Part of a small language model's weights.
Size: width 128, vocabulary 512, 4.46M parameters.
Architecture: RMSNorm before each block, rotary positions, embeddings untied during training, normalized queries and keys, gated attention, exclusive self-attention, value embeddings, hashed n-gram embeddings, an embedding shortcut, capped logits.
Each number is 200 + 20 x the weight over its row's rms, rounded and kept within 0 to 999. Layers, rows and columns count from 0. The size before them is the row's rms in percent of the matrix's.

# up: layer 8 MLP up, 384x128, rms 0.144, rows 276-375, columns 32-63
# down: layer 8 MLP down (transposed), 384x128, rms 0.144, rows 276-375, columns 32-63
up276,108,184,199,211,187,202,221,218,158,233,205,223,190,217,223,217,196,217,211,199,196,214,202,156,208,184,208,194,195,208,195,199,163
down276,117,181,200,162,187,205,183,217,242,196,192,187,231,189,190,187,235,187,165,218,232,172,231,222,164,181,193,175,201,192,203,190,259
up277,101,231,194,181,183,172,222,215,202,200,175,173,202,209,213,212,209,179,197,224,199,217,191,217,195,219,229,237,220,176,182,195,186
down277,110,176,226,168,215,194,216,187,175,219,222,154,236,197,198,217,199,174,193,188,191,172,199,196,148,205,181,198,178,154,180,184,217
up278,103,196,198,192,159,201,209,227,183,203,207,200,177,193,211,188,192,176,207,244,177,217,205,195,202,202,257,233,226,192,202,175,200
down278,107,191,228,195,199,186,190,167,204,235,162,223,204,204,189,197,194,208,233,212,199,196,240,212,158,231,208,206,235,198,215,190,206
up279,096,194,201,235,207,204,185,232,197,207,212,175,212,238,191,171,186,220,214,191,219,244,193,239,196,210,206,178,207,224,176,200,192
down279,095,181,186,203,200,177,200,221,244,164,209,190,209,210,205,189,197,204,196,204,221,195,202,211,194,177,187,217,228,213,184,215,210
up280,100,185,187,162,192,205,220,188,188,242,187,210,212,202,183,201,205,191,156,215,202,182,198,188,208,187,223,200,217,195,224,186,190
down280,101,159,237,217,204,224,189,207,217,197,229,228,221,224,167,201,163,187,221,159,216,203,202,203,192,178,159,192,208,210,210,182,175
up281,089,204,229,200,188,192,193,209,200,212,191,189,190,170,192,203,184,221,216,212,172,217,226,180,208,182,220,201,179,188,197,174,205
down281,092,146,232,197,207,191,188,205,183,230,171,184,218,199,183,214,180,207,202,204,212,188,229,208,223,219,181,181,213,150,197,216,217
up282,101,223,175,204,213,204,194,182,184,192,197,182,205,208,189,203,188,200,202,211,163,191,206,232,201,196,194,179,212,249,225,190,204
down282,093,184,210,170,177,172,234,199,200,192,220,181,195,223,170,236,166,191,206,244,215,218,181,177,184,180,217,231,197,223,184,205,234
up283,096,196,228,176,190,207,221,195,204,161,220,203,199,194,176,145,192,237,222,224,186,192,179,198,203,221,186,192,184,172,189,172,177
down283,092,188,191,189,188,206,228,184,196,202,215,195,190,185,183,199,235,194,212,221,205,199,187,220,118,241,230,191,197,206,175,205,176
up284,088,228,238,210,174,232,207,185,184,207,196,198,223,173,217,184,210,211,212,213,178,227,135,194,224,217,205,218,203,172,191,209,175
down284,086,210,188,209,235,185,202,210,193,170,199,233,198,220,192,248,175,192,199,171,211,220,194,216,220,187,168,197,195,227,213,197,226
up285,094,222,212,169,183,185,191,200,206,184,200,230,184,220,187,180,180,210,197,200,194,212,183,181,237,220,204,203,199,203,203,187,202
down285,089,181,209,198,220,182,169,188,210,191,200,182,183,183,208,191,211,228,175,189,199,212,188,218,131,188,184,178,213,188,207,226,208
up286,098,196,192,210,193,257,205,201,165,210,213,158,201,208,194,184,199,206,218,207,193,165,218,222,218,197,219,217,217,200,224,204,203
down286,109,222,199,200,182,186,161,217,218,195,144,219,188,234,199,183,179,215,188,201,208,172,193,182,240,223,237,162,194,225,205,225,192
up287,101,220,215,233,211,209,230,195,149,199,195,216,219,204,212,186,187,171,213,228,213,181,207,180,207,218,243,174,183,215,187,207,181
down287,100,201,215,191,204,154,165,195,206,204,199,208,200,195,175,158,204,191,197,194,215,153,208,207,204,211,216,166,186,231,188,200,245
up288,100,193,175,171,199,209,253,178,169,185,183,212,202,169,179,170,214,187,181,236,216,190,192,170,201,206,218,210,218,203,234,219,189
down288,094,199,185,225,194,193,190,193,221,201,198,177,200,197,207,215,177,234,223,218,180,222,214,211,77,184,197,194,211,202,203,209,175
up289,115,243,240,194,190,196,223,201,170,203,206,226,211,190,218,201,200,177,170,224,192,207,191,193,206,184,218,160,207,150,196,184,191
down289,117,195,178,199,194,244,201,261,194,190,189,216,208,178,183,183,215,227,174,146,218,194,193,208,177,183,203,161,195,207,235,189,191
up290,092,204,189,195,172,192,189,225,195,189,234,238,185,211,209,172,155,196,213,213,185,205,182,200,224,227,219,204,192,234,193,208,206
down290,083,170,190,226,179,209,201,221,212,199,204,189,172,159,201,173,182,220,195,190,180,215,203,171,180,196,221,225,183,192,189,223,216
up291,096,212,189,195,169,205,175,182,211,199,196,196,216,194,207,199,211,187,205,197,166,208,232,177,200,211,222,237,171,173,173,192,184
down291,109,245,216,211,200,199,185,193,230,242,195,221,163,187,223,188,205,187,248,175,190,215,213,231,231,213,203,200,209,204,194,203,179
up292,103,218,227,197,158,247,191,207,161,178,212,182,184,197,188,183,208,172,215,219,194,188,179,194,197,167,212,229,204,199,204,200,177
down292,100,208,186,227,205,197,144,197,186,185,202,182,203,217,224,226,189,230,231,168,202,201,212,188,152,231,221,182,190,239,166,217,196
up293,100,250,188,216,210,216,225,184,221,210,175,226,231,208,201,174,197,200,193,199,192,219,209,167,198,208,192,242,206,175,200,203,196
down293,096,238,181,201,195,197,225,210,171,217,220,194,195,187,233,155,203,207,190,175,195,207,187,191,243,185,182,237,203,218,208,164,161
up294,101,185,208,193,218,218,195,177,196,175,204,203,167,160,205,211,189,200,202,180,166,201,230,188,208,161,190,211,185,178,192,211,196
down294,115,188,175,183,214,204,200,221,177,205,218,181,236,233,179,214,204,193,211,180,209,186,226,218,284,190,222,208,192,224,185,183,191
up295,104,224,205,193,195,184,201,222,204,184,179,214,243,162,183,186,215,193,207,226,195,211,163,190,207,212,257,179,198,179,190,171,202
down295,103,224,182,187,216,216,186,174,207,228,208,165,205,194,202,193,212,184,222,196,212,217,192,163,161,207,189,192,230,179,200,180,201
up296,113,155,221,192,194,182,221,174,181,197,203,204,207,169,173,166,237,181,187,211,200,170,193,223,197,230,231,197,210,165,179,192,195
down296,119,238,229,242,221,201,204,203,197,209,218,170,199,194,202,211,183,190,191,186,192,194,202,179,141,232,158,218,199,198,191,191,203
up297,096,173,184,186,185,199,201,202,212,210,227,193,194,187,179,187,201,180,194,200,185,190,198,188,214,233,240,195,206,196,216,143,189
down297,101,176,184,212,190,214,172,249,188,238,185,184,184,186,201,190,172,209,188,199,224,222,156,198,211,182,208,220,207,219,197,171,196
up298,099,174,188,209,190,178,217,167,193,189,203,228,205,183,194,148,174,213,196,243,210,194,200,209,182,183,208,179,209,192,209,232,176
down298,098,211,202,198,181,199,193,213,198,211,184,168,196,174,210,234,181,215,194,187,177,172,219,187,180,178,207,199,196,161,207,182,204
up299,085,218,179,241,169,196,185,213,203,211,212,194,224,182,197,180,197,187,193,214,189,202,201,206,181,221,248,197,172,206,217,199,172
down299,080,165,238,169,226,206,195,232,231,188,223,193,218,217,260,183,193,201,188,165,203,174,226,218,153,202,160,197,208,213,210,194,216
up300,108,174,214,219,197,215,191,188,229,217,192,205,210,178,186,187,179,199,204,210,186,190,189,218,216,240,234,206,197,212,194,191,173
down300,115,192,232,218,182,193,215,182,240,217,195,190,213,215,213,191,209,199,201,198,206,153,208,223,250,207,216,194,216,212,194,186,201
up301,095,234,243,206,174,181,197,195,174,184,195,212,212,173,214,160,183,175,184,218,216,211,189,207,195,213,199,202,197,167,206,208,188
down301,091,197,174,236,223,180,176,237,189,207,169,190,199,209,209,184,222,224,185,182,211,218,204,238,158,212,212,183,190,167,199,200,225
up302,097,182,214,226,230,218,175,199,195,169,202,260,206,177,233,197,214,212,211,222,202,189,181,203,230,218,204,207,215,173,224,213,185
down302,096,207,197,201,183,185,212,196,196,234,198,225,215,180,216,196,217,185,191,188,193,197,211,204,168,204,195,175,182,192,195,177,222
up303,111,199,248,185,202,211,200,192,198,195,203,200,243,209,184,200,190,187,201,172,219,232,183,172,210,207,197,166,192,199,215,206,177
down303,107,171,159,199,206,187,189,191,201,186,199,165,229,217,192,200,211,225,244,180,201,183,146,206,172,202,223,202,177,192,235,197,206
up304,099,202,206,199,171,220,243,197,185,198,165,179,226,204,183,192,169,217,218,215,152,228,171,171,220,203,184,165,206,187,181,194,213
down304,103,178,202,224,193,245,210,220,201,202,182,178,211,194,185,157,177,219,205,205,200,174,190,207,225,179,200,207,200,176,208,221,191
up305,099,226,194,172,216,205,203,222,210,210,201,227,219,175,177,160,215,219,216,190,215,198,190,213,210,230,237,165,207,207,208,176,192
down305,091,227,162,213,220,222,201,181,232,187,182,213,178,203,234,221,224,192,185,225,182,213,199,165,174,173,186,185,193,212,180,212,219
up306,098,213,173,171,192,246,230,199,171,244,169,206,218,202,167,201,212,196,184,193,230,199,219,188,203,234,221,191,170,204,217,185,155
down306,104,203,199,174,230,217,224,214,206,156,226,234,170,200,221,189,185,187,183,189,224,230,170,177,176,172,202,184,187,213,212,211,208
up307,101,217,190,236,172,222,181,198,207,203,229,192,189,194,229,222,206,190,216,220,209,183,206,214,214,211,200,210,176,203,219,213,169
down307,106,172,191,177,243,214,210,177,191,219,176,201,241,189,189,196,207,188,182,155,192,204,198,153,191,194,204,204,194,211,164,179,183
up308,091,204,190,192,197,170,196,219,198,243,218,194,194,196,198,208,196,182,200,208,190,217,231,166,199,164,228,216,176,185,185,204,178
down308,086,197,179,248,199,193,247,184,225,189,191,172,215,211,218,211,215,214,177,195,231,174,216,224,189,191,198,238,215,192,208,188,203
up309,091,193,209,259,190,173,229,186,189,243,186,180,234,198,209,188,149,229,185,237,197,203,195,183,183,224,203,170,206,179,175,226,195
down309,085,188,219,210,195,188,214,220,236,206,181,208,175,197,199,202,213,207,234,205,222,168,198,195,153,201,209,168,217,179,252,216,206
up310,102,211,189,192,202,221,214,191,182,197,196,181,230,170,139,183,210,184,217,192,208,201,204,213,201,215,194,197,180,199,178,213,203
down310,118,192,224,196,196,200,160,193,173,221,227,192,223,227,237,210,197,187,189,209,207,211,190,197,188,216,245,214,201,219,189,200,173
up311,121,207,211,196,206,187,200,191,179,161,183,176,229,185,155,158,184,206,171,234,211,197,218,186,197,202,243,159,185,205,201,195,199
down311,105,219,182,208,213,209,192,135,221,200,190,200,220,168,188,195,186,204,172,224,190,205,226,215,149,196,224,174,207,211,197,197,229
up312,095,219,220,217,180,195,184,199,193,192,178,241,225,208,205,200,206,211,188,202,214,251,248,193,222,204,179,207,193,178,225,167,177
down312,092,182,199,212,171,167,212,197,199,217,231,236,200,202,158,202,215,217,223,163,210,150,193,180,200,158,220,240,156,185,223,207,198
up313,105,206,227,236,181,225,243,164,191,191,198,190,199,199,196,169,208,217,186,231,151,200,213,209,224,236,211,192,199,177,220,231,206
down313,100,187,175,200,221,199,226,199,213,169,221,200,201,213,193,205,183,203,216,170,209,207,211,239,231,214,238,223,210,165,207,182,221
up314,093,203,204,209,201,234,203,194,194,179,185,180,223,195,148,192,198,201,164,187,217,177,228,185,222,223,196,213,206,184,197,177,197
down314,093,188,183,130,224,171,211,220,212,181,202,193,184,197,185,193,182,213,210,206,188,164,215,198,192,185,189,213,204,178,181,209,236
up315,099,206,198,194,181,200,223,218,185,192,216,198,213,164,202,175,175,161,182,218,194,186,212,201,222,213,219,182,182,184,187,157,187
down315,105,203,199,167,178,214,231,216,177,215,185,232,211,183,210,222,195,206,192,205,212,226,198,240,250,200,214,157,210,211,178,180,188
up316,094,254,249,204,180,188,168,193,219,219,177,204,217,194,159,199,204,212,196,208,204,201,180,210,217,208,199,170,169,169,216,165,203
down316,090,212,191,232,218,192,182,226,222,186,199,195,201,224,175,195,209,222,191,204,212,190,195,195,137,209,215,176,187,166,221,202,191
up317,098,159,199,213,168,186,143,189,181,188,217,207,218,190,149,180,186,237,205,215,224,236,204,223,186,206,210,155,160,207,194,189,190
down317,091,192,192,208,170,177,204,158,209,205,202,187,219,222,148,178,197,215,183,221,236,213,244,199,158,215,181,197,214,178,198,190,209
up318,106,231,199,207,175,193,222,189,195,213,201,174,202,204,215,161,172,166,215,236,174,204,216,198,194,162,238,195,206,222,164,179,198
down318,111,196,205,166,228,184,205,194,206,230,159,169,202,193,221,197,226,201,195,227,195,214,212,176,195,170,196,223,215,215,237,268,234
up319,103,195,247,176,184,189,230,130,207,186,208,175,200,158,196,200,221,181,188,209,200,186,216,198,207,195,203,179,197,186,189,172,199
down319,101,187,186,181,247,206,173,223,233,205,201,220,189,167,186,198,222,253,241,197,228,194,188,240,170,191,204,206,175,220,193,193,172
up320,099,206,211,182,184,203,205,185,190,157,222,186,218,190,143,184,198,212,198,231,195,214,194,210,194,233,219,202,156,182,164,194,201
down320,102,203,215,199,178,227,164,181,209,219,216,197,171,222,180,173,199,184,181,167,167,190,221,220,214,208,233,237,196,185,185,217,205
up321,103,190,205,214,206,212,150,208,213,212,189,208,170,224,170,203,189,175,224,188,234,232,218,232,214,201,215,210,151,206,183,215,205
down321,107,192,194,173,235,226,205,195,224,203,214,201,182,233,216,212,190,213,207,178,199,162,175,228,221,191,213,228,206,206,185,239,169
up322,109,184,171,173,159,193,182,184,160,224,188,198,246,188,188,195,191,193,208,208,196,209,205,218,207,202,204,222,174,188,217,183,187
down322,110,205,187,230,165,200,165,167,221,221,194,199,245,223,211,172,205,229,174,231,210,175,194,192,197,185,216,201,197,180,223,219,202
up323,096,210,200,208,191,200,214,185,177,203,217,216,167,223,216,169,175,148,229,190,203,218,189,184,196,217,200,218,213,213,206,229,205
down323,097,154,174,201,214,208,186,180,187,196,225,205,245,177,179,209,227,185,212,196,199,184,213,185,209,188,196,162,189,143,218,244,179
up324,097,192,184,194,215,197,223,229,207,201,208,218,216,198,231,180,216,166,208,220,219,215,178,194,228,176,245,185,185,212,191,226,162
down324,101,199,180,182,197,184,180,208,216,197,187,186,205,178,181,190,214,205,164,201,204,199,200,220,261,198,186,173,204,177,211,197,197
up325,102,190,200,176,177,252,195,212,183,252,168,178,178,190,186,193,217,188,178,190,221,222,219,171,187,192,205,213,180,173,166,169,148
down325,095,185,194,224,178,189,220,236,210,177,213,222,235,177,193,189,182,176,215,218,214,221,194,247,142,214,180,177,217,186,193,194,231
up326,105,226,197,219,181,220,226,206,193,208,167,227,188,198,184,211,214,239,208,214,187,205,156,228,210,197,221,179,210,180,207,185,201
down326,108,162,177,218,196,204,200,206,234,218,184,208,228,182,186,227,220,217,175,201,233,203,217,193,160,203,177,159,217,170,228,183,167
up327,098,180,196,186,166,180,234,205,182,192,202,215,205,196,186,204,183,211,226,224,191,158,200,166,238,186,216,184,200,207,218,182,207
down327,098,206,207,243,171,189,178,205,217,196,196,187,210,189,180,177,215,222,203,214,225,196,195,204,222,203,160,222,173,182,221,214,196
up328,105,229,172,214,180,203,193,205,196,247,231,216,217,202,174,194,185,238,207,222,204,181,189,193,214,218,220,175,176,199,197,211,209
down328,105,203,208,195,213,177,211,177,215,153,189,177,220,171,220,218,239,186,230,217,207,213,223,197,175,185,210,207,208,195,233,195,185
up329,102,237,241,177,207,229,181,175,150,207,177,193,249,163,194,207,189,180,187,228,166,205,201,234,212,198,199,177,170,174,219,165,210
down329,096,190,169,180,223,153,155,219,200,230,181,191,217,185,169,220,202,216,186,262,215,197,197,201,149,176,185,192,211,170,201,199,171
up330,096,208,198,223,146,220,210,219,188,182,234,188,217,203,178,193,215,167,168,219,215,213,235,187,238,198,236,186,193,191,209,180,193
down330,090,201,181,191,219,186,160,212,223,217,217,204,230,202,173,209,204,193,197,189,216,181,203,198,190,222,194,233,221,177,179,166,201
up331,091,201,178,209,220,215,248,208,206,228,204,228,193,199,198,202,183,192,235,212,208,231,184,194,212,168,193,188,192,198,171,186,181
down331,084,212,183,193,215,200,205,209,188,218,185,157,176,205,203,211,247,226,189,178,226,206,194,187,242,238,216,208,218,212,196,198,223
up332,132,209,213,202,175,230,222,224,215,203,182,236,214,201,188,205,154,176,235,223,218,233,177,177,232,170,228,214,152,188,183,225,155
down332,140,257,202,189,175,224,194,193,175,195,203,193,159,195,199,209,175,181,174,207,205,197,186,193,227,176,212,219,181,168,209,223,212
up333,095,179,218,179,190,184,205,187,174,198,209,214,243,215,167,185,176,179,196,223,218,197,218,217,205,236,201,197,203,187,199,223,193
down333,105,199,199,207,209,211,216,186,179,168,193,190,175,187,176,211,227,221,199,200,151,190,185,226,252,185,238,191,226,183,179,204,197
up334,095,217,217,222,179,232,177,207,217,183,167,211,194,180,174,185,205,220,203,193,185,167,193,198,188,203,202,194,178,189,186,243,186
down334,086,194,167,231,213,224,179,200,208,193,221,193,195,226,222,232,192,211,199,185,183,205,207,190,190,164,172,218,178,212,215,215,211
up335,102,211,206,210,211,196,210,190,204,237,194,203,196,194,223,200,199,202,177,240,183,199,192,199,199,208,225,237,186,169,183,193,181
down335,102,175,209,221,220,231,205,203,167,177,212,182,203,199,187,236,157,259,203,144,187,223,203,238,211,211,182,224,206,196,198,210,205
up336,104,188,203,215,174,210,216,221,175,239,224,217,186,225,222,222,208,209,195,206,174,203,210,179,215,207,215,220,187,210,202,165,205
down336,114,208,205,209,195,186,162,186,208,204,165,152,235,189,177,192,214,172,226,202,198,183,199,181,180,181,199,205,210,191,225,206,177
up337,100,218,206,183,236,210,243,202,214,223,156,212,200,203,200,188,214,201,206,194,181,208,180,219,231,205,201,206,204,229,201,202,195
down337,103,207,185,224,221,183,160,205,193,183,197,168,197,180,216,189,178,226,205,186,211,205,226,221,203,191,213,197,218,233,203,188,170
up338,094,186,221,203,191,210,203,199,207,215,208,193,198,223,183,192,190,241,212,192,186,199,209,210,219,195,245,193,214,238,205,197,174
down338,094,199,199,200,202,209,188,194,249,207,172,200,225,206,184,189,174,211,203,164,218,200,230,174,215,231,179,233,234,180,213,187,202
up339,095,218,218,195,190,185,223,224,159,239,181,218,233,185,195,177,229,209,185,234,198,188,183,213,190,193,203,207,186,164,179,198,168
down339,091,181,204,193,179,199,200,235,220,209,198,163,199,176,196,190,185,239,173,172,163,202,212,216,132,223,181,233,218,215,235,207,201
up340,093,258,235,185,212,215,180,193,202,197,173,192,189,197,191,198,192,173,250,210,200,221,190,185,220,232,202,201,192,193,208,186,197
down340,089,188,235,222,197,203,173,210,209,225,174,174,141,186,196,170,229,178,192,214,209,227,188,219,192,202,217,212,190,182,174,172,207
up341,108,206,194,232,214,214,229,215,204,197,182,186,222,186,178,214,190,202,225,183,171,207,183,221,228,195,227,155,179,213,231,230,197
down341,106,202,188,213,177,171,180,173,203,175,179,196,239,209,230,193,208,219,200,177,196,185,177,200,204,187,200,215,190,186,197,205,211
up342,093,185,213,154,184,219,209,210,220,200,220,203,240,161,187,190,221,207,181,195,175,197,173,192,221,198,207,184,177,158,250,206,177
down342,092,185,192,217,212,186,176,189,232,184,205,230,196,222,219,231,209,180,160,206,221,207,231,195,175,197,223,196,259,226,170,222,205
up343,115,183,221,185,205,233,239,214,181,199,153,216,211,182,188,185,173,188,206,196,209,203,198,167,193,214,208,175,143,196,215,204,162
down343,125,189,168,198,206,177,195,185,207,163,199,229,179,173,175,207,193,231,170,204,217,198,184,156,197,199,207,187,182,221,183,204,192
up344,088,189,195,199,180,205,207,180,199,228,200,217,219,197,193,192,216,220,220,216,223,210,205,191,184,184,217,217,166,197,210,214,209
down344,089,208,190,194,235,181,218,209,233,212,191,206,214,202,207,236,206,216,230,221,221,177,233,203,186,178,200,169,192,176,209,198,221
up345,094,190,210,183,226,176,167,195,202,194,220,235,223,221,190,163,196,202,180,202,235,220,202,222,182,214,177,206,186,209,170,239,190
down345,088,176,175,201,193,211,216,205,210,191,216,195,203,198,204,192,251,212,215,188,199,180,202,182,161,210,220,229,219,184,196,220,197
up346,101,219,210,246,150,228,198,184,216,192,155,201,207,210,189,194,201,194,193,202,170,242,191,218,219,207,189,193,212,204,199,209,194
down346,098,199,199,198,208,230,192,181,186,172,177,181,238,196,224,211,201,195,207,225,196,182,213,223,215,188,182,226,225,222,180,216,186
up347,098,172,198,185,161,215,186,213,181,222,198,216,173,226,187,152,178,192,223,224,216,204,213,192,209,227,200,213,184,225,177,217,208
down347,095,172,189,209,219,176,184,189,208,200,199,171,210,170,191,205,212,214,180,173,192,181,169,221,191,242,194,184,199,169,186,198,191
up348,099,181,218,211,172,220,185,167,181,205,174,233,248,221,204,199,174,184,196,211,220,190,185,178,231,176,213,200,216,218,219,221,176
down348,107,181,174,194,205,227,230,208,208,191,197,191,204,187,203,206,179,191,214,186,209,223,239,220,229,194,213,216,227,193,211,204,185
up349,097,222,183,177,192,219,203,168,195,199,195,202,200,216,175,188,196,210,197,216,153,198,187,207,191,192,223,223,175,208,198,154,191
down349,095,222,219,192,198,219,210,189,222,221,171,183,183,197,200,218,209,193,206,197,196,221,221,195,221,183,207,205,208,206,186,199,228
up350,096,196,198,192,184,240,186,190,198,219,200,199,208,209,211,172,197,184,217,189,178,214,217,207,216,232,176,194,199,202,193,226,201
down350,085,212,213,199,175,191,174,240,198,199,213,194,219,171,210,181,251,191,165,188,213,204,191,211,202,216,168,213,203,217,196,198,198
up351,100,218,206,216,200,155,222,215,173,220,200,202,200,218,200,214,148,192,210,227,184,227,210,221,202,226,213,171,218,209,174,214,169
down351,103,202,214,233,225,160,200,218,216,189,185,201,181,179,178,198,185,233,185,212,211,199,203,179,146,223,198,187,192,227,187,197,210
up352,095,197,254,220,201,247,179,152,184,179,205,206,198,183,219,230,223,203,173,209,180,190,195,216,192,182,195,179,201,175,211,223,176
down352,089,212,208,246,191,183,223,225,198,193,192,185,217,195,187,158,197,214,225,206,213,187,207,179,180,253,192,149,194,198,207,188,217
up353,102,213,226,169,217,210,235,177,232,192,174,202,188,164,175,164,192,171,221,205,193,197,155,166,208,195,209,204,197,185,207,209,149
down353,096,225,189,204,212,193,182,162,241,184,209,241,205,209,205,184,217,204,206,220,203,193,200,207,137,186,221,160,217,171,231,182,197
up354,088,242,186,195,206,192,188,163,180,193,197,180,213,189,219,192,209,142,220,212,197,210,206,208,205,232,204,202,171,225,225,210,194
down354,077,213,205,188,203,189,220,252,212,204,201,198,208,187,207,206,244,219,253,202,192,212,193,221,163,208,190,209,223,169,226,200,218
up355,100,226,204,170,206,203,183,182,210,208,151,201,231,186,193,168,196,166,216,209,220,156,161,184,218,213,203,149,227,206,186,191,164
down355,095,209,205,212,238,215,192,212,187,206,210,212,196,220,213,205,206,200,203,171,182,241,225,230,149,192,192,192,192,213,193,210,163
up356,111,194,190,202,217,251,208,241,220,181,186,193,219,224,191,202,181,207,188,203,201,226,214,147,218,203,213,197,179,172,208,206,173
down356,106,186,183,165,192,206,229,219,188,192,217,211,220,208,196,216,228,225,214,183,189,167,229,207,234,140,192,220,184,171,249,201,199
up357,103,212,217,216,205,237,162,208,199,196,194,200,215,205,222,196,194,180,233,220,214,168,170,191,221,183,190,146,185,205,211,190,202
down357,112,221,218,230,204,210,183,203,231,196,187,228,169,151,201,187,196,203,210,217,204,241,185,213,212,194,219,213,164,198,179,175,182
up358,093,185,167,224,201,182,209,218,193,244,192,220,211,182,211,189,188,200,233,194,206,190,180,176,210,161,211,158,143,186,201,184,197
down358,091,214,184,203,185,210,180,192,209,206,189,189,200,196,225,207,181,215,246,170,206,213,223,193,197,190,175,203,198,185,201,204,220
up359,105,197,220,204,205,174,204,206,179,215,176,198,218,203,165,218,182,167,201,207,182,213,185,204,198,181,219,173,206,167,195,195,206
down359,114,220,237,190,186,217,236,216,193,220,250,185,219,165,231,201,191,215,224,189,202,221,196,200,207,192,170,245,170,190,182,223,194
up360,097,210,248,216,220,215,155,196,196,228,184,186,213,189,200,188,192,187,201,207,177,184,189,212,201,221,200,187,155,160,204,231,221
down360,091,196,178,197,205,205,164,217,202,217,171,198,227,183,199,212,214,158,202,192,185,200,215,206,223,190,228,205,189,191,227,238,203
up361,093,197,195,203,189,198,187,203,214,181,211,196,209,215,210,187,223,184,195,228,164,232,214,223,210,216,204,199,181,206,216,181,189
down361,092,199,168,186,194,210,205,212,194,226,180,234,200,182,199,184,209,144,197,213,242,181,208,209,206,153,180,200,214,207,175,249,218
up362,099,190,210,174,191,199,153,205,190,196,221,180,226,152,193,209,188,218,213,187,157,198,184,222,222,188,202,166,160,199,218,216,214
down362,100,235,216,210,185,216,201,167,181,186,187,224,178,226,221,181,182,199,217,204,212,202,209,162,202,190,199,247,214,186,151,233,174
up363,097,244,212,217,194,198,180,177,163,187,185,197,226,190,192,204,208,228,166,194,157,230,214,199,204,186,210,195,198,193,233,189,210
down363,098,180,231,184,170,192,210,168,207,181,183,234,205,183,192,218,199,186,223,196,199,175,198,182,218,176,207,206,237,163,160,209,157
up364,100,203,218,187,149,199,191,176,210,202,159,227,216,167,185,175,201,198,184,200,212,215,218,144,203,231,203,156,170,158,228,195,192
down364,091,207,199,186,201,219,183,201,212,193,190,215,188,203,178,220,200,194,197,213,211,199,172,243,181,200,220,203,176,202,203,233,193
up365,104,160,235,194,179,183,169,156,197,209,229,167,203,178,205,196,200,213,184,217,210,182,207,162,192,203,208,194,182,201,162,202,173
down365,109,195,202,242,228,209,192,222,215,212,204,175,220,189,195,221,195,204,170,173,149,222,215,218,179,228,223,188,209,159,236,169,177
up366,119,216,188,232,186,207,198,219,215,179,199,217,227,207,211,191,194,171,198,240,211,231,162,194,217,219,201,206,181,204,206,193,196
down366,110,207,192,227,212,174,216,197,201,170,177,207,220,219,235,228,230,172,207,231,196,181,176,180,164,188,160,187,232,214,137,199,208
up367,101,201,173,203,173,197,216,192,224,226,230,205,196,198,206,208,199,168,219,200,192,200,190,208,232,199,231,220,191,247,172,253,200
down367,108,215,178,178,221,205,244,198,198,204,223,222,192,170,183,164,221,198,187,193,173,163,194,217,223,194,225,185,227,213,215,219,203
up368,103,184,207,175,182,208,200,229,189,201,151,204,238,167,206,182,221,161,179,240,199,198,199,188,224,241,226,179,184,217,210,198,180
down368,093,212,192,184,202,204,227,216,235,204,198,189,185,205,206,196,228,165,205,203,173,198,197,205,216,203,203,196,198,191,233,206,217
up369,104,216,206,186,199,211,187,205,195,193,221,190,187,216,207,196,215,197,168,241,152,238,195,193,214,188,214,227,203,179,214,187,189
down369,110,171,210,187,186,194,174,184,195,213,225,190,170,223,166,185,158,204,245,219,199,201,174,176,191,208,236,208,213,201,213,186,210
up370,103,206,183,213,188,216,190,188,171,217,197,185,187,199,199,202,188,167,192,223,203,221,175,197,220,220,218,234,181,234,217,224,201
down370,105,196,214,189,214,215,204,223,184,181,214,198,202,214,172,188,201,199,158,198,183,234,202,239,199,243,191,164,194,156,179,195,185
up371,101,215,202,236,214,193,211,191,234,222,206,191,162,187,206,211,203,241,221,220,167,238,206,210,188,199,215,186,186,196,199,174,193
down371,095,172,202,189,187,164,174,195,205,214,187,222,220,216,214,167,191,209,206,186,216,181,231,215,174,202,186,231,203,191,221,205,161
up372,099,226,221,181,230,195,203,196,220,221,156,217,234,216,229,195,199,199,204,173,178,201,226,183,228,227,218,201,181,156,217,197,188
down372,099,207,184,165,209,227,199,206,202,206,222,207,204,222,228,195,208,226,211,200,205,212,159,214,232,185,171,211,176,215,209,205,198
up373,095,191,196,175,198,185,197,206,185,222,176,171,200,215,197,188,204,188,209,224,182,204,200,169,223,234,217,208,154,201,162,210,195
down373,093,233,181,200,191,224,217,172,204,195,240,191,199,215,213,192,218,206,226,185,212,192,235,241,193,154,206,217,224,176,188,214,195
up374,093,214,155,214,212,227,204,186,160,205,220,171,210,198,195,190,198,207,195,184,187,187,199,217,200,212,225,206,187,188,179,203,203
down374,100,225,199,209,177,189,194,212,225,178,186,184,194,227,233,192,179,182,180,212,170,223,205,199,261,194,182,194,202,225,221,213,213
up375,096,218,212,191,206,222,199,203,189,227,170,178,176,184,195,187,177,207,207,225,175,234,219,200,189,165,207,214,186,199,171,215,184
down375,092,188,234,192,197,216,147,181,188,199,203,227,183,203,226,195,213,191,202,184,214,203,180,233,224,200,204,259,195,172,224,207,203